config.yaml
num_key_value_heads: 3
rope_fraction: 1.0
init: "orth"
optimizer: "soap_variant"
learning_rate: 0.00756
beta2: 0.99
lr_head: 0.00823
decay_fraction: 0.773
decay_shape: "linear"
final_lr_fraction: 0.0
doc_mask: true
Each number is 500 + 40 x the weight over its row's rms, rounded and kept within 0 to 999. Layers, rows and columns count from 0. Numbers have three digits each. The size before them is the row's rms in percent of the matrix's.

# layer 10 attention query, 96x96, rms 0.192, rows 61-95, columns 32-63
106:576465461473550465524438487444513463573487446540493570447518545465440579483456559424437473518473
116:573473505484442474496527454516441522495597529493521481490547505519521547468460459508506455523476
107:533566499586473429517524524517506419494478519473505446461532481457445553545560528554473516434469
086:482524502579532467465449520534546497535539436458489457511533526557523537506477544479479525430505
080:546534459449486460440534562554512543512478562533510504445511505475483475495401523475562502518416
074:547478487556484526496488503490560409437495523440476518497490536528532504467492542486477569477482
088:449534443519425467488540538507537512483484535516532468533447486609476529496458475465506522465472
080:521499487536558512441418528462553535564478486491510468522490536482481469533458462559488465537553
084:527493474446520558511490519476497543519447479484586457486493459463416490479438498513553525436519
096:492444512493529473497529545422499490526477422470505510483502493466466504507485441396522485528506
074:533475506442542531527483422499562495465530463458557460513504546493494514533539498480568523456453
096:459449530485422542462499485493525446520432508500569483428494478558542545456487442461516537527468
100:569531512458542471473518496450522514557487452515456500502591404453483514454499474557561500490509
096:559444529484498524446580505462547551524475414518542436556518479517531488476516454499556451550523
099:515529488509483499469577559490484495477422503485535525471449442449491489517524460535552432493488
102:399494513529448479546495495591491473544527567518522550532508501527568519545539546528461490522485
099:524572442490486511495543574480508551409508491508515482499506489523561485489474550518567524546553
093:460545552528504472541535487467459544428502428460531549512533502512475524528476490494462520524551
089:514472458463499570620505570517546478530576504545504510514517481498460518508568546518531499460438
105:528502526511580493553541510529494527515521531564522553484490541465540501546565545494558515510500
094:422548458527511468487497424486505501488438495499483524509490516488508470515487528511438570499505
098:514514520527486504418523581534490457523458499512498549420507408432490530535424499506443482454488
095:535537445473539500434564476501512558486479525555518486533547429472579472507502467506511553514487
125:484534503476520578522499533582527519501547511594509566500520468499478544549573591471560579514518
086:452451511491457438470504528518534474524530496450463488581507489509478413489478408512432472433486
110:513480498562502503529539452569524503448498462464451541468497519517571433509596458498525534486487
102:543525510474555482533504461505439516484545461535528546486448519482508468523491514513482431488500
108:543526488507512455546426556490497538482502564505541538514476488493439446471491493484572508522482
107:456470509513425450515555449605484550506465503469538511469469507528478545501546503431484507521496
112:463463514509556619491519520529493468484581521530506536541565456496486493479544509439478522528540
107:490425505493512536526488500425459457404481475542521533525455442439488487478463469428475508520567
119:537598572467474590506487535472459536495521473505526537578518540496537479594565483504479498522527
114:527484519546506565487523562482533548530504537558516547477486535437529499509485465545545492533556
096:513479564512547506543508490493526519418460471482462459514499473472497527536494476500494533512523
097:437505585507509485418483493509499487464503438445518571522564463527526514443456484436431446486425
# layer 10 attention key, 96x96, rms 0.211, rows 61-95, columns 32-63
106:443445499487520512610430437474474538513489408540462487504549438450493530516569511501521420529514
114:541488477448595505594516481541464521522579544519469531476487525473476499527478583506553544485485
106:553448494457419530514459488480518408427553508495437531475525492471493501516468497562507545490527
080:479424452485512568506539502485485446446417586501583485489402551452507526501538523476448526571461
086:578467621499507466485550517506566451531500480468513477589513520531514545469554521532480492508504
078:482546462451520405483538489518509456508500511464438482560466510556495527491525511537550418539491
079:545522519504504589531462529495522488517549501486472464532503530531491516545580474511466555530509
080:482478549463502474456486461516480443500507459494462555593472537543487531451552476493570454510445
093:437463454512510423485457490499477448471519470427433494436502449526484509424489435396492440485451
090:523449475479533443493500437482489449427517498493530451520493472516503453489482480491515468543457
085:517512412491528469446582553476487511490517442455468449538524486554473451531471468478490446489463
085:478506538519499553520455495492522545503477523523519536460490508460602465428468537501420505556507
095:457504475470572531479514455467486479465512483460475593447480477518441533487508489479382474494505
106:502472537468523493499477498496531500482427516477537480534434442555500508531478488482532471473441
098:378480505522538471462514470475480560505441442500519511479566505440448464481420540493441478480483
111:537491501559465551542472538478485566526534536567552526525483515486487491530532505538481579504537
090:496474559502544551471540597468445450505451467477493560550523478545462503529525488546483581408490
099:510490449563448464502500435481505511488495488499537482519487503497468454451485564503524522430426
096:519475506522441531637433533521528562466572575541466486469485467444576465514586496439486494507521
094:486521441559405563604405507527540506523553479566474550503472567451474484521541543500539465548462
096:463544532519512472444484449523577472527558551461548521484538510537512499462544532453510503481473
097:452511567538492474485507531418552607506517498470493569486563442463447442550471463478440437526488
106:575562521526529556541447590494516490502425549502583467490482468501452486513495584486526531496537
079:466473442520498444413536485491582525528455464446518460510522527521567547543449490472443505542542
148:511449480411537427491477446506550448490461452402513514492459505542492471423452520516511412530466
098:513540474444518460507524517515515456506457523502486440483540547500527448494499527502568466485465
100:492454496415502434455435516509495467498529520435490524492574498530416522459416450555528455526471
098:455479474533487454549521553493474472540542580568415497485560499502562449482448533448524442477487
119:491504498456478471463566522483447452479499512433492464472475499465395467445451516534463411501445
111:504543480499512478540525509478539545490530496525486496469418485470481509475487550534485501456559
098:453498532484501474521490401489487481416528515538488485521480425593521515492583495524492561468541
106:512456530500518504466481455429466447461470440524511500525458504440536515477463503483525432513515
105:487540499468515582490506499522492485496394493506471468574488445479503465522484462484465491574499
112:549546457496555503471508466572513454502502500452535574526531524544475459588507498513439480526500
094:508559528479491500453493505453531458516557566537521567607453522461480512489507493569528533466548
# layer 10 attention value, 96x96, rms 0.301, rows 32-95, columns 32-63
098:488543538511495439474495511506530477535541502498487539522542498475528489506494452423464490524576
093:569535517446447509500435493475519517465468571508401481483430540449528550503535479472505553519434
091:448525561537507464517470487483492401513539504398473536500482479478554516446492473467575435517490
087:495438504541454478456496486542554519504593475552459489461562452517536483488467484543497452539470
090:486412511563505535503486507531532528505585479518530485551524513443511578451534477474528500497480
086:552491528443506460514527541538550402530418466503464495416412466555511506441543541489469470589461
091:536448492469495441470453547497511515477538545500494537533471485478466504511495500526516473542539
082:533491493481514416518518521544496479523508513502485558495530469452515503526496548508460506543505
083:545509502505461565506455525417524443542471440477455535439486553539537420529477559452500554461487
086:505521544501570492536482502519555475581451477451504479496528491488444460482410543492573535484513
091:476526490509496473486451518507508476492455516494533478429505488558414420414532498571491468512501
094:516547431498481458507488444499473551546473463483478587521490521499543443498520501485495532516537
099:574479437500516492487510600503511475478444564521490510478488567441475558531464517461494491555457
101:491462493477484507434467540586454491488568501501522533506543466521575492454560553523485417517523
095:470508462469514483447459475499464505524417613528505432521583504509492495513514467523535537520537
094:551548530495451509447515496471478529574573476443475493532448424504458461571505500472532538523504
090:468469561551502561512485462466487519517427501554489548578472461511485557534418501480460506454557
085:510487489518518452405492496507471529457501474485450471521560556449474533459514547525504467492455
089:529436469514495482478462523527448453525474493508518497434508422542512555534463473481523483534488
100:497383477504531481491543457499457487530414515483487505488460469531472524512524527590506578532521
112:475463524459498515442481481526465430542478499522619473466502503463567476499481574495571512492551
092:495597522519515442519475438498504499410466513478460482543566539490429485518470497482563542436468
095:513529520453452469500550448546474538541514437452567556457520435564562499475475548504443463476486
097:482463511457494477518574450473546490507496444479532468463461492487518497405551522514522543475520
094:512499513518463472432532514471482448546518491478528574548538458509487491478417464475529552541481
084:530420474448489483487501488487566474530469505530491474452523538508523484525467488562548489541453
095:496497504440382586526437481504542475504481469524566430547523415470526545555471465475461504428548
086:473497521471495443497442530495471501524505521511483491554520573546512527492496459510562487485475
089:446459499546512526453496461516508561431555544491451497500488510548522487530442473542443552574468
091:535474430485493480572567477565443453454482478535502488460542563559497520529572434524526504534469
090:537494493491514476555491580502548537486489527436516526487503422504475527591442565521494518570512
083:549533559479486497484501477579540476493593549495517476542503467498488490493535513471499456496521
108:426473583463487486572437559448530441392505494536474445512469473523505460501508437498478499493510
087:488504510517451502517504501438534534514452522537516546453529517485597431504507504565477469528500
105:541527505455549475529511504503504531509425545467443507526510481471436544477511479462485436407448
103:465462424505445558551605435579531520515500530590529460513531552503525420484461463451425505485488
104:466505515473442472474559580460483511481433476537529481441514475474543515475543415492535531472545
095:526473477500455501459525547524555521490493496465549517586571514505484429448533468540482490524594
118:486415475487479456464516518526478455576508469540510486499531465561564489527474538515557549562477
098:443509503521521492439521531471419453531512494475508433521488518574518553484495521530487490525542
107:517452524491452544485439521478473519507626498442607455526547541528518493404475469544474504496466
109:517554528437496544488494501496491469563534530455543531566436496485482484556567456521531443421501
112:506447471562518458598528471528494514528498497500474532523530488480576442485515487547508478448500
102:568456525539527522503450497481498484528444479489449457477528485540467519517439451474522468511495
094:482424566567494477501547468473411531576539455463550475499528469459508556460499514463444560537514
098:456467439548468498465533505486480527482480556497444435453515453554530484470566448470540545531561
106:507486491450518440458472559481539477495460496439483447462582466494484490429516541520496501469543
109:514564527494474496476517432479542494488516493594485516490483490511543456496527499513528489558518
102:498448525498450556544482468581526553449446517456540520492469470418553549486542515529503519385446
111:480537522480500453446509536536501425522516486514528539543439527519438498533474587587549556463437
097:474479562455485486507545482501466503480544416505469435496487470536488570460502525545572514466504
100:444505505470498569402468468411527472514448514493531439522474500482506484492565467575534436462471
106:497478552512491509410521482527527458526513495588437471463524491462509551508478552441529514506558
091:539454537560516498485516487546449499531495465496481410510526467536462514495491450480511597584555
105:508538455461471491494601447481503435483509523499472452480420402485595518446432463487561495522485
086:504472476493451492574480546528491523434514485552541481473512490516455517495505528550472514531496
103:471505465440579521486490501568463470450489473550438461528468458536529513482580447512525480521594
105:499437519560512483490512505535554517502514485448518467521460491511441511484503567521559510542504
118:457498604517499503464473471537512572557448502473410492431546478546532427510514488496507516459411
105:464517503470470464447429432474515518455593501483518528548489505529585581447466445466440541494477
106:411521517573484435475478552498553537519476458514551475530440517459456490438499478476513503452445
096:548526462511520467506536478474446535518470517445481506446543405513482492497525411491579485429507
089:515482484562517544485557483532510478518514562486461438551467456467522537449499563549588419495449
107:464452481476443554525467532492545536521482488494516463470477575521448582446518466500503492504526
# layer 10 attention output (transposed), 96x96, rms 0.311, rows 32-95, columns 32-63
099:502460433532517541604504547480454469469440515532470507430499498472412544477492517531512470507468
098:523485464502519497489460413509464530563451459539477558531485397465466411506493447460514488482505
091:549433514560498525538561545431503552509503481519565521481506558511441505574524492466486519496518
092:471549480477526491527454514455478438469509499494474494464488534500548502574512533511500441450515
092:499507566469558477458488517422478548504457565519533504452463494593491455471499534465490466547502
088:466544437589510556541501461562470524510568531415518504557470513504504452483480494486603507433501
092:450452522495501519492543431441510535478523448522514528489491496444486471467502540426509455517431
099:447476515477511589475497508502524509449526554523560461571508467580519489472553484467452468442479
089:434527482427501483468538537551474428483547506542518501519549389472471489481540437588486525466504
091:471567378533428502467483517480493462527474536554529514459458497497490530547490519481462487436459
083:503575497513590563487543490487473488469557511491500446500518501473553525539488525461551497491476
096:550525519480452499516498490564472456455521545548507444534568535463503497462530533477514524477441
090:447516587485531497495468426552458551507482565471467530532432525497567418444530524477530527411518
106:477552480513489525501535492361479539487511421451496498527487477523515437485532517496499511482520
093:496432515578476500525497538498524434497527453472489530537413518508494459501533481511393514499428
100:451573486527563490534503470540516496451513507546518552479554515552528530457547449464477542442455
094:500532424450506477467496485453473501482512502457551539513550414565499507477497476538430502547465
087:448464462527560558518512555468517463502474563505508465453547534542566438555479479490535462463566
091:493573509515478495508480465478523457428502523505533500572474590544503460506536456595501487505457
100:573551514467490470499466507520542535523554541476513435458548481569494491480481508544495479476556
106:527537450486462502522422529503512529604577469533462540493480582555486496450513474481484503486489
094:460436470448499490472550489504520494552481494500490534458491466569529517413499513521519546497489
098:438532485524506535486512524500535532483515496462487441489521512496428524562541463480504440499442
093:515499498606448513471479529536476502506531507466519519591454424538517453507502408495480496488563
102:449494508517480510437522513429511455412498518479540506497465467546539496537528562455474424446510
089:493471520576505585517463465474460522513491544537537568532506502447458513504472553449480448466480
095:500479529512489477432522516458424510527501530481481563480465550485467516424546437519461498548437
086:483456525497506595492509432511528493469462549532510528534515492531473521512510516454445555535552
097:424519523523492456542448459440530470436477536535515477549482476467459505436457496408512552491557
094:488451468538478493486469495487479488463476535481527473529462497481545504513451467563446505364478
098:485441461514590468417499436488498515532595502503519516490482520429525520447503498559521453505475
084:526509501546514533488538542478447525521444444519530576477477531459472490501492491503522511494509
108:504523493521564517503500568544500481481497536534545478501486483489497473562513487540536480416525
096:538569499447499451484479531521479502499470480511504503484535483476434515439498550433448500526424
103:452518417551584485489475429517521504538463467541497565488496541437521568479468491515543457488480
102:445509480461521550481508451495500520539489532510522492571518495487518481488538527547509498516476
104:511412452485476515522455529474565543553500467512498503522514549589542549483488531521454475460482
097:501508518470491545526507517491537500510475563523494477478517459510533542498471461561401497532508
111:493500544510480451471536517502510530491492411494467461473569484469497542576488475468539523539502
102:450400460474485495503491489487492504443527548513460565469564516529509479503504451461540518495530
097:464496492440520573550500490538549537491568552467529490500579482543586538525537467481469432470482
105:535511500496508522513495469487528448495455471499479518548498462451573453567468462478538528490528
103:490459501593474493527499459558502498536540534537476563511412428549469489510485510537488461554520
108:491502506505490456458458570564519529557512454532415538455554548459462477451525492596468517549522
099:525431531540582453412546440476533493570584462512513485501468454511455520471547534431599485479456
095:495477539523505510539557487493525506504433527512558501514439528505508513543464432526436569479527
109:472488517427475496495497487489515516538515449506533492447494513538504507505498499476482486587530
107:436506558508467532439543510495470566509457458522527508470443480458534477509536547512424517536460
102:481428503502526470463553461501533480462461471406560519490425468516496479511524465556483528494475
109:486500492465449538478514441510464475506414553503490571507466468549475518477453472472529506524509
109:556493533403528515546516441491455526453507531498505555432486525443549522499502578484544539508500
095:478429498480496456449544525457442545523513552498525527492512536435492500555443488450483469467497
103:505484554456516454487596526477494541539478469577463510518552438523426518486550477456550519562486
098:494440573534518487475560545554527474530523509505470424571543488532465504483509440463428592488537
100:501529491485489438525546456501528505487479552479509451468466522490555516491514544438470483470442
091:523527487421502556503392565462573454491480490547485511411481545508454501484508519463468474516524
106:442544514457479470499504504553513488416465573533479460496474468474512512503535461523461542425475
103:499561508543477492501510496479491544554438475548432520534427539465528456518618530449529507533480
118:545514513507542515412458469598501559489537487479520505508499522542528458497539501614503504554485
112:541484515453508501494543485584495464576540569538495484445521508486575524509465461563547490489442
106:490465492575494511473470487477518477568542544480599496487518550482428486480531492476512474527411
096:524483478496514512551482523464522542495489467554536522510472509507440525543451492492510522435526
099:456489506565584523424489451476513521442473516498469511544452567512521430541480508388427501478528
108:519472484556523464572498531381508537497507516515557488494564486532508555501492484487405545522445
# layer 10 MLP gate, 256x96, rms 0.275, rows 0-70, columns 32-63
107:453585444493505532497447463498461511529577498475526466469522526566522522489542491503526578559513
100:490520499521585518487459530490513514535503529518457522604433467452517486580533490464472564462615
098:466525525526505484518574502426465446518513472586487534484473480528531495459567464467512462420532
104:491481437533489421541539487546470521433442485516528521542454501550504504456482486493555449454395
097:478496559595445565520470504551509490474544527511528552445499486496539512544491440547505565514512
101:442503475539516484598551550532525498467514451409503577511500532526508534440559481570484474487465
098:420591490549462465581559459495462426528495496474533443470468495500573539478549536494445506494458
105:473473477498435461526451491531428409415464514501497435506501488504461513424446557550511435520483
105:519510557475534555485499536515480509473576501516540548508529520575534503514523570535540467515459
093:446463529464494527501512520493510512482542547546532469467483521480521524497570450461505474453469
108:497542532515495558558487466454502558521480536488512524498476480455502515514519502501547484500529
097:468452475500471525493465544493488424474534523489426486457437547506440510474426533508516507512488
104:510498547540438451497511505452512548518445482505468431455526463486447528511503534508450444534496
097:498560458516444505484506537435503543577484490532477460527480485516489484466511474526482487466504
100:448538488495540493503548438536485460523491412505451497586548586499570463537508450527444546516516
106:492487487486474519571413477514526460383456544510561509542500470516493463482508479463463483575500
095:512517537492494443545491500507540491493487490446546546530503483500475500421529452525413556538586
101:472481515534431526587499571483544431480517518488520416529602462479491478582605464513570510555498
092:522481495565475581511509473550477531553512490599509431500556513582427467468527497508458473520439
097:383524525474524535444514493532489538464449476541535442523537447491539531485557465548471544495453
107:463522550529496465456494498488502428527459485518475476520498622441496462500593553522496515503479
099:427542596499544564526489495503411497556521501560492483454488503546476514514568570577546527477463
095:451492546487595470449470543497451596486464450548508463509461470511493492578497503499536437532568
097:461560528516475490463497567461475481537436501498443478541474431506462493519541539474479534462534
098:566551483500597498384505578525467519501502534553524491494520461470497454449483511488549474484537
091:544552488457430471432496536495541488470525462486531486413526509517548437513513520510566443561483
095:424558582503370542513481454412508511468549492535447553551502451514544518518521431575472479490533
102:483498439497489498484559468464478459474481451536515566547521530526431516493423469556510509481444
093:511491486434495458461484548507471482520535446546489403509402542486471584488507433413488493454468
098:510486498512506543465461526547442476463572453522519476459449507525477514490465465511540520447518
106:509510477531444482536454465463513557569579537433480472524356469463545487512574473469461500446481
090:502606538570485418526538480506516470536437492451546519469456507534461558454446418496415515494522
107:515456601500512498484478541537457541464527544516456477461484515519495421510434493426474516474542
093:491561480523499527452588474488531522562472487523491495500563457446464453407565459498514467513513
107:504474462489542496504518550428504460507521487566510532451480503469530527610513517579492513565517
104:459510525446509481535545528487478472465550491472473443570503476527501448573437505477501466564509
101:454449477543470561562538553429552500514527524510512552392524466464507517575464456551534449442435
099:489555473500385450440486516578566530456552489507498501461513508481520534493550437479444512467453
105:416499473611505576482533509449491454497444483474450562511536481529449517486438534434465499477490
090:429465516561509443515550470522531431489575560514448535567545512478529552491457498451503552532490
092:546543515558447566551458487557492458485486470530517519517465585481485460525507478508539545526429
103:454532545515509579538504517510514492527513506529505459494522484471547465581467495485481490511451
095:537481473514533384475584454527477556475531525578490466555474501525463511596502527516463525527496
096:583493478558548536508530521540497507509536523501490458526548501464448472520450483512501546500471
096:470556559528423551506581566486500533508547495506521482520518440517484457553552462519543477535503
104:450530547425435465584470480477509531483499527475545513501420473508528525510547476529477484537485
100:508445484505488502510552416494474498436437536548453440501513547468487469475469487513460546488450
105:468474493506547477545391484555500507461490533483477547527516519451475459501500497503461586508492
094:448491501536445567507518497489488463506459540385518532452473434565485451479488449459507538405496
106:489429500588477475516532491500515488463505486564474467414465520526497514504471490522520546459519
093:545496522508597532445579529542484535480471503566451512479530472512501534421513445441514470464410
096:485529460499509494445522541489503511534470516587456435459544396548497535488579472537559483415494
099:475422510503526484568534473431466605493446536509509462463482487369499435522510542524517523524506
094:443533559490514514481530418497556526410479547496510540437471495497476504500515463448583489478524
100:473492538497539559528486495486539580479525551504405472472461464429483563485495464555527498373484
101:476500502522565475440534506428483469496429461465512540508516446469498465498462389529523467562511
103:540554439572558517511512503493500505435404552498518593522462496415479503441546458508441506442515
104:532472531485471478536435420468524539519469490565485482503429483563507519445402448445425500509450
091:476551531531421525501486482530537489512496482485559477509509492504492481507492526473520613492540
091:486520495549420526454517491441501519533531479533457607444476433565509531490510527528553508505524
098:484532512495533573443473484404470511582501465436518505481544537399452448554492484443440492502472
101:530482526452462491524453456498468468440510515482487501503437546536477440488416503401450477465512
104:482496534472479511501469505553603487507514486483545471442466475451482530507476458453532592495548
098:471528464494550482435467517548448563488486561468595457407469431498452477515476488440510518483556
102:464525554505519559563555481587417530503502487501560520450480483476445482543541557545486485442511
104:432503549547564430556460429528474520526476599521465560515502457513493502513495519468508541568534
108:505423533467540496580500467537450563393473477562464515511470478427473480492508495459506517544528
089:450536501472438484499496508429525421568545495481481490511417505441554474603481432494594506458488
091:486538468514505510449546463555567488541536486520501515526480457481419485471434487488524569503468
097:489439543456554476518490506517521474480531515478435487498459504474511406564575450489447526484456
103:506428521462466473444565508492528478483476466478432547423459416471489469484455502457527493490531
# layer 10 MLP up, 256x96, rms 0.281, rows 0-70, columns 32-63
105:474599497467488466581609510488485496533484465530462492508486502472582501544550442491550559557506
097:445538477498428453545542542509540529546526452515550524449521424480441543546484507550477554444424
096:463521500460491522451546580495507537493564496567503545506523514560467516535453439428486499556474
109:539562501578526485481570513488490482540504519495521502520573558448526551472511450503483514496454
105:549501534546553496527448524546486593536505544553568476542586529528490465576545524565574479479510
098:540524463436478519493511516524517487503566447452457480474468435488556551563556471484549515521538
101:461488460591455450519469456514440478471469491473497467421457540495466461485476587505463566467494
101:432523579476543494465449503514447506491476479604441484552506541521490533461496484560499505473461
098:490491476563450573448477465523524385493399487481466509500515492513479457413472513490507459511521
095:502528501517462446461516536486537500520453423529485537464510514513440478458434494467444496447504
100:535522537494494457458576520514529426449479509526414532522438437499511584469538519530554534524509
099:565460549469491553501559499462452469501499536535480476562483537406514626512434463438514501514546
102:519479561501553543470447555461510496454506525523568462518513604485480516423545470472503517458543
100:508505491593508484496459552476495451539487546466549473513472413510521542463478511574471536500516
096:466461514463507565441445482516513521398517510510509554432539464493536511513435473467469535494437
114:431475472494439491496529463497531533525479496545399545528519527548468471469536507486476513585532
101:472486524451504412561551512462547549444523524506448464542491477528440511543594543493547485513533
097:560487529491550488439502464467472540529448465468439455488525495503540525513565455465501495507492
092:432421513403527524542569547494459540502435586519535441518459467479475558489505528509483478392548
094:579511485488492453478445527442594496536487500519537501515412477461565492483499483490515510493500
104:508460381495455489451426462582454477477469467466498495437506456531452475445479448541482480505479
096:481482567458489439503507518495431531492501542432529465495458502471493513493524499523485442431504
099:454492449458538511452437518576462546483470537530482483490543478524511549602535486460564532468457
098:476488530552505455435458448454499543579516492500476538509417541506452546520546443491467452473480
092:538502500397501503462493502474429506546437508604503542504522569489526567519459446557493514481516
098:549584524470546510514486476513547459493490517535528497476480516509475509463586511430437569601563
097:501507515497553478496425473510417505471546555379454502417515492544474430477461489481458472463440
101:511495505537484547498484490454471487516543581534531466459459535449527534449476525480520466511490
097:538462554465462478510580491512418474466458484546557465473508489512511521453433498493484488481540
101:498580445534529562541539507574543475522564480562490518455512473493521494484548508496463511549556
102:499515447524550508551546471481497492519560575434487607433516502501554490496445487511462494479460
091:527550462509433483497522577560414440504509488492491510464550491533573510503500505515506491504469
098:488495513493456541503520521417464463488525530546520512522448528514501488457455530570440556564466
100:500448499473492507587460425564485501490533560457482578519544502505483542529475457506472564473559
098:506501479444476472523489422480446470521528552510502610460528557443517444469469545589470446476511
105:511486398562505532469520500399510537493448522572483530547503477485545479531480490483515461491512
099:558476474458465556477561524524479497509548468487478548496537425503528513522471459516524470461507
091:502540536501484442515491460517555505448535510497464526572502493545515475450491542548504546520392
102:478460499511523576497520452480518449513471516504501476496488473542513544497562560551548448505477
097:425513508494489409459510499445431531519486508484440537459435555492487552507501537515570515497506
101:499493470506583509524500538455488554515533531506470479468531543503501534492484397492508455466552
098:447464483505551464508524520531462538462526472549459505509503526476489556498547615573526496474513
105:530468558541537444506516544516441456521511470478489404516531465501508507498567512551483428467487
104:535538459556515574535482522542529608515522550463520463465532496561549528518560472534512450493533
090:461510514572463517511490444451482456604505533530468523495487500445512527524516513512586563450538
107:524482581473505483525511488527524494511514455461452548467532497494412483450553474489509537526417
104:569461539461467480500458514440526505506558461493511513465494514529548553571531471443466501478552
104:522458452472468502517528517527528537509479449459485525493554484464505469462513533577498452518424
105:522588466510469553484485471493462529493441509474421484478452528500506564450434452494508512486520
095:523556463486511462536574432574499498544505477485435442522484521465509517503436518472541534531506
094:502449535411525537487504469477465442468524544512519494529436564522490532540423505461576543436482
097:514486464517515535489449485537526518508485456485487398513399495571545541530443546488523431548466
106:476479464665481416483491490557449526458563494434437539508484503478507569484561521473501517584480
105:522472525469513484474501470489515489561564562517486414496470446513519506560476498510485464528486
095:465554523540465471479541468522463461495534527464448521514489558545507567445534422523398510526527
106:480528505548553450569478519572567530492491505547505448490468494518536507531528501518534469553536
104:575441501511585525489470490542506453482460558576541433515569510452489472530493529494483515499576
096:503532475511528484448523491482481587570468505583414460475504590521583535474469477478500512505576
093:518513475510528557462533493533559560518505549552519459546465548482576532545500459647590533527553
094:508507523569503504488493530439498578548534566511479492475471515571533485451519509482401485497459
096:564545525467485548470498435461581435593560427405498504474521494493571478532486442468497460500478
107:522469571495551494512474427541431503534462549522532498555433468533508506458502460546461574460499
100:463573450462523541555506475479504474468514471551520476485401506509528483457427515481412509484477
100:559504521504509490486415475455534472485504472494431489468428522521437462541532565529477538529468
103:478523555508478531516547433528511504420471505457489498471508476501512584513494522498543420528451
092:580542459454515498439549467522467502510456440507468515568499485450451449475472532490451475478543
115:552536530579612498543505453499545517497461489537528496495514452540447473492495519495530504423497
098:487490508573540503548459482537491555499501517489480562465485563562561485523509474488475503498508
096:509476392534454530427460473552438463539477451530488476581484486545478500483563536535439469417569
095:503488522536462521567477506416451467536533513517495462477532523513441525441468518471517451485433
107:427478458569554466530520468472565524490491545511511548544523443543485487531496526485540460469515
# layer 10 MLP down (transposed), 256x96, rms 0.272, rows 0-70, columns 32-63
100:485471571517504480474516482598498499497509451572519585524472527506496562521438541602433452481499
099:555504457503519507536474555461540521510467523536523525456457499536506494554465479560472451491526
093:567526497445484458489469468459544569582463499473458554490443455493513540394482484461429523455543
107:535494477519503518545477498473472433506502497501531524554448548462540566487506501569471525438529
098:552532424550542535507541461427470469507461484537421504453500440552523491446581533509551515520568
099:457562522573482424460443452461484533517460464482522440458504543421441508566453441506493491458496
098:504385543423497499517462562457564472495574551476413518516520541455478418551483452566585466509439
096:474460498454516535482461461463463461475468491524520446515505511488448501568557540512527525471527
096:521522533462506543488463464521488513408547516449539525436412450503462479529476519582500499491543
109:478470442445493478504480476545518560444517456580491522480535473555510493502452405531503524472529
103:512569519541476529557502481454494480451528467486472536503560543510575548432512446433509491453504
104:465549481504419531510503566486489497468525557444503455476474445450572496523465533468537497453467
105:511488477476489500485544514381531464557501523477507504409451534486573536530510495487451434443461
100:525535478501528529517552434456507529500492534530520429499483591486537469519448572579549526511535
100:509529504572425439520513538547467473471480507476533487492485453542452530533500529554536451472418
106:499525524506580548560562554505520540508510565473379528569539481477473402542491471521504504546469
096:562508491480514589598512526492469463516471554488481479448575554492465600442519535486494516503540
103:536469424414551515503477532484534486395508484557481526473469558498483513539502520574463583491440
091:465490545568455464498520470473541475522455456543488536533561572424422435476504488526487466516467
090:498516454470467456467477482514523472471502490458500568522506546524551551472439459469477425492541
106:454507559573494521470506460449449526484546462527470453455513500413535472491535448415577489467467
098:506492543518464490542500449505534531496495466563455498449516437516535544524518557596504513444508
097:547439532497527447467524502512556512493556512532530454529470506550515476469541451534547546565531
095:439577519531516505436516541484486535473536425507485528479554466516445475500534498441525559530520
092:535418539530463586546419463523504471489540540510518460525440483553437450486511478481528512538493
100:507461482528501525477514452437531523544521512598474568506565502483491488460566483545448491529518
095:502565470473501557491543482489444444469503494509555469489474585430426482520514526381510515569531
097:463495511503526531466508518476466518520520542554506504476575457565549551415492435504460501520493
090:513518491487529523559504448470520532553505512461439521515468454492511484538508555546569480448480
101:541485547446494471492520476539452490497503608442549515481462500496494475462512464532492429457539
102:468503502498514508554442512497471499531473575452479541517577499472482434456503514438567475421548
099:496504437500538452497508513541513506489491504524418477519518420520529526497489521541552447528529
099:462555501519507536520531484492473587527542478532499549534524578444469535507444543478511461488510
096:548583470572483555523542505460480462555476544501512484548515524481524474494461561532520496602433
111:553491508509489496530441557464513475491526517475535569471473507513467463442466489568462562521458
109:461512558533523530425477481531500591475462541428494525547510554518495517495542558503504463433478
104:475536543520483521535572491486462489412574463517474512577425464466466495437484496525451487478469
098:501451435492481533428450493437528529530477429481489527447473545463503556520521463477499471510478
092:486491562422522468554448539438459536549424451474503512499483556516507487552522533536510563514519
094:497479486507480540443515518525447455498489461511506468426490490502494475524444523575422473510516
096:431496597514459512531487433490490461516519599560454475468484493430472529465514469512518436486512
093:564605532496517530508576444525483458564509495445447456489452492594518494513503519493524564429507
099:525462532538516571547563459477470509534573446512454469470516533535499487488572541589534558544575
105:535540506495524564484508478549530492568518566494447542427469479486511483511480529480521561549493
106:557499478474610437537474465541493514527493479461447495597494520517551517543507486443495487503505
106:520544489474513457566531550534503484453515507554536477527463428495463463560417510484507458530564
106:563524525533546452486533523485401451517475533508509485483539490510520487529511463525469454468509
101:484571563578555447576493473514433529487568535537550522486485537516559450559512529421521455491465
111:520454502498515479546519542466480565543436437503444514481483467403438486481520565503493463506477
106:482494514575515394491534460570476505553490476437476543523513412473604535421492467428528533495449
096:486512525504548527530521442559561471502396532460421459509504552469500557447484488540522451514447
090:434518447438487509526530522566506451543462505609463501535490449554554443497539520472538456415439
099:420466531518537530520484511524527477548477506472484483465515517477504491373551499546496457502475
099:543486479449478456504537507436522486453455447446535490526552516529548502521511507486396516509522
093:487508520432388460471482475480451479582407468520510554537566492504459522496520510512551458573564
103:481536425471469445460556514480504511502452598532443521497506516487499479497501510406513465391475
112:510534508480442500561476476485567558423519538501514491485506500481532461534519548527542452529488
099:544501501503593497555531535440521477370526473475525545496586533532467529459446531544484510495547
105:448472509505579537397540571488545518549488510478473546532467568475545516463465537491510469441461
092:496497512452479545443390521486551468451517536491541475463504599506570413525498463512468520483531
098:454543508497507494558486573569510450527514524524471489524428473519456446511456575475506492501502
104:527471549537571518482459570531534482457456459470413533482492516537477551467537517500463429493504
103:513440505583552512476540536414445427461447466479498515480558469471574496465548496453512475514484
096:564491445487523477463455455514475482505451548431420445537559595477529470563509524462514480489472
101:511514469509506491545421452502509530473470513572505459468467475424470533539529532536440452520474
097:463533505497513431493481472507507459535564467527475534407499450456537504492483580478564528556471
100:481445544443459507488502415467502418622522470528524542478524470473478483539536516479493561543431
095:462506555421453471466504508464482484548436617501603452513496579430523487450489509522573501480451
089:541456494406455474544552500491440526448503464517499537521502544485523487530519554531462593481540
103:507512550455559408471532491543503503468524509484534483537522481500489525480500543571543516491514
104:466535490479514520568426567564500448482495482463580476470532489534436530509423515540489511529510